Part of a small language model's weights: no position embeddings, a variant of SOAP for these matrices.
Each number is 500 + 40 x the weight over its row's rms, rounded and kept within 0 to 999. Layers, rows and columns count from 0. Numbers have three digits each. The size before them is the row's rms in percent of the matrix's.

# down: layer 5 MLP down (transposed), 512x128, rms 0.122, rows 432-451, columns 0-63
# up: layer 5 MLP up, 512x128, rms 0.129, rows 433-452, columns 0-63
down432 124:464449522505476450477500482507489519478536530493467510472520470534480501452547422510459514462501512496494501477534515489584518431437499544501437493466549552500454483512545423500496469479494493
up433 079:480526468476441510433515457567533580498488552512506520573517538505508502518614535474427507527521462523477529543451491498465546446540437451582551521524501521525458472501493463523459502535486408
down433 079:473489496553453464521511546560490508489439509467488380539456539539485601503519521471508454464456523470465530489416422548504420498507535572535514502486471513471455513494468546466514488544520585
up434 112:502537487496435489504498517474444487465445591464425501538470505492517523554575501471537584581460484548533468530445515469467493557616515513594510511514464483561557545519521482517461524566482480
down434 123:496543450546517541476517495418502448495441563543443472579470443476486548579543610476474478527493535556503524496467492471491460400475500426541577583474524544496543468494540506493487450493416495
up435 109:522525499493484514582521502445570528458416550519487514539487484513495498455513482485475466466527442444520511447505545515542592515547453529519509457515555500560533482530503539466511537495507500
down435 118:550536514480521489566523470454547544454531401459460503527480566480416486531498539540502524444574478425474512466621492497498497479484465492539584491577508471522544467487510586570470509463508494
up436 099:475532497528468511531518512464479526470418482484452477477446568533461538557463486543539505547513543512465475595527496537504487491558495505476498507517551596474548583601491460502585491459480490
down436 109:525538497531522489468471491451501484461476520513482542538572469488546510463476490505447427515472558461472465424521453526470507521453454452468492551493549480554434397518422503499479545470463539
up437 117:478511519485488551528486516531447464454389473516592508459470495573524526503510489584445463488478574478537493514469549470563458552511492540511533539581473442442495459479586464474507508496525452
down437 120:536495492466592541475496456469459456483530491534469512485514516544472532435514464383408486515470488538469471473513479646469494478474489442520521416512520533530497490500489452477503495524515523
up438 104:446483493547500499480520433541535476435467581390506476463502464497490574559489450500521505478548464526485545487522553533516544467510367464534477479473479491500540500526501460515457541571483434
down438 115:513555585500543444466537508527512460435462559513456504505531496546569542465538511543528505586508533544488454470531533466486454559446521507444505522464540512442520420515472519520525463500505500
up439 119:574485533523498453554510492493421481571488499538522468502492557394457558578460443434575392530518484495466541511502487438495518552479508541430433473547481459548473500502535543438510468462518491
down439 118:524540517543442473417534474494488507551456457564518550513460540587552481594442527537457437508513545491499476525513528533521532454540534472460523455482528499461538492517457486418515477522476550
up440 115:537564473475497504525515506539528506482524429461530472523564452494460498573531475407454557498516568457580569432476494549540516503412476558453455449565488469529442480517548592516503524408437536
down440 103:538498551542550470467505442501535509479504425445494474527478434422564469437474527429458525544513489477500552502488544504465490495504608527484571464449479536539508537454457488543454453471614537
up441 087:450534504550407553505470554527551471501534500493414518500432512493498538422483466560541506520565433479570458510528460540516525554502540520579551502411543478473501510478540515519523501488492478
down441 091:461551511519538445483508495447443539536452474528525504518500416462489450503482463369498499441436551519456480506449497477512498472466492531449585506485470537453527502467560459476465463498454511
up442 108:460493424494464524483532475476530547514483425561489552517510473447499514512508433604552540499477464498461488551431513569551524513492520477439500545461537487447473570514487511512525525448504520
down442 107:560537467506489500488504459531520512481447498520482514502482475523508454462556526545541476464511508494519503565554509486409514423557505495479471519476492496406534453458537511416492493467522419
up443 113:478465484534478536483485447436476514531440516461484452530505488454449525572501452500517499483487424484498477429577581461527465451514519499545513482523464509480547484522524512558483503436511463
down443 119:489524496476569450459504462531470486509603517559555519493533520480451492565533486528529607459482520488492480493508466442522515480436476395461534550453509517563466491478500510491548455464467456
up444 112:550519559512466545604530498508555467420461575421507548460464506489532434521467492414515489479482483468472447455506540521532511455545488503491526502472521499484441487528446524497471462527483504
down444 110:480542438494497450458508481515473510463515530561452514525450465524587523562511482512475605494462533495521407517450556456514537506560492491484495485529473430527511428501535553474528536475540506
up445 102:504504540487517511510527421478451492584517474499498437514492492500527489518498493513555493465507500441550497510535553533550454440537448457561465490452502538573488569467555492471506433435510484
down445 108:495564495541537485484535485534482564712447473478490544477493434516505453487479542519522471549476466570473520512525488530507513485492509528491501557522482459558502533483470482494511463546525530
up446 097:442429517520460522526419508478457512540480435521606553514488447497456544508449517545546459499517496502451464506475546550481491505501578554553465528533502395445534424494510540531525522504502431
down446 099:546515497590472513491533495469434496501515492507433426448536473429485506521527485433473516550452538494549596489455435493449478453506505492484555542489501605503547505501454433451445549469556535
up447 084:527531433483519477431546510491519476467533495509477453499525518451467505473462471528472548487514474457534527444516493533534483544491513529505558537497501497504500549571428558493543513496445506
down447 085:485488450505510471491457506544507423490481499531561485471559473481506469554524557527470471567481520507519453527469480467485493533517492456510483510517468505540490453490492450504541490491474448
up448 104:453444488527451498539452437493483420512460467493501444559504482528415515461375560509503522557527489433417566453527554550475408487520553519553475524517503437455570460512524566528524496463523478
down448 111:553506517512478477461506540470535488495556509489503547494559492492463509468561471424465486558507550534529492440506511446491472508481512427428512468464467493435465507512432426466425457489572510
up449 105:447454466458483495494496464540472512507491453490461410516499519472513532490489464506514486569482394481520509475532570541585536530479442487544576539472478421491515543502526475471511467457530524
down449 103:539587484559551487437469504562501518387458507549494492502447446470470460516462538553521601441445476507487481477473526474516496479500446426510524536485459468503461478478467571496526526499490531
up450 094:514482532443494547530445495472475502610535506459535481499456449480453578565446494481519472475445516415545519475499484514538545560403535517516431506524517498519477480544483595454485512439486475
down450 095:507511529478510567527478486514450455438559466483498491541614507432481500522559458537471493534530496470503484523509529505457515449523538535433544436461533506516494557444484486474567481545508550
up451 082:535492553525527490514561484462497545493551515471504573487492555531567496476546439469559551505554500491521508523502485501512580518422440472425482478502474508504466552528357456542484446507562450
down451 069:537529454443433494486528513524501489520527537526537386503465469503437461527490482485518515503432478466469470455484508552515418452557498465542510526583458490406479549530570530498490516551460495
up452 087:521527533526506492536538512406445464548534550444519586550517523518462538499561448525574506547547483503542511530487499539552544498459558470505459473486505525483514471504489445608561491527544415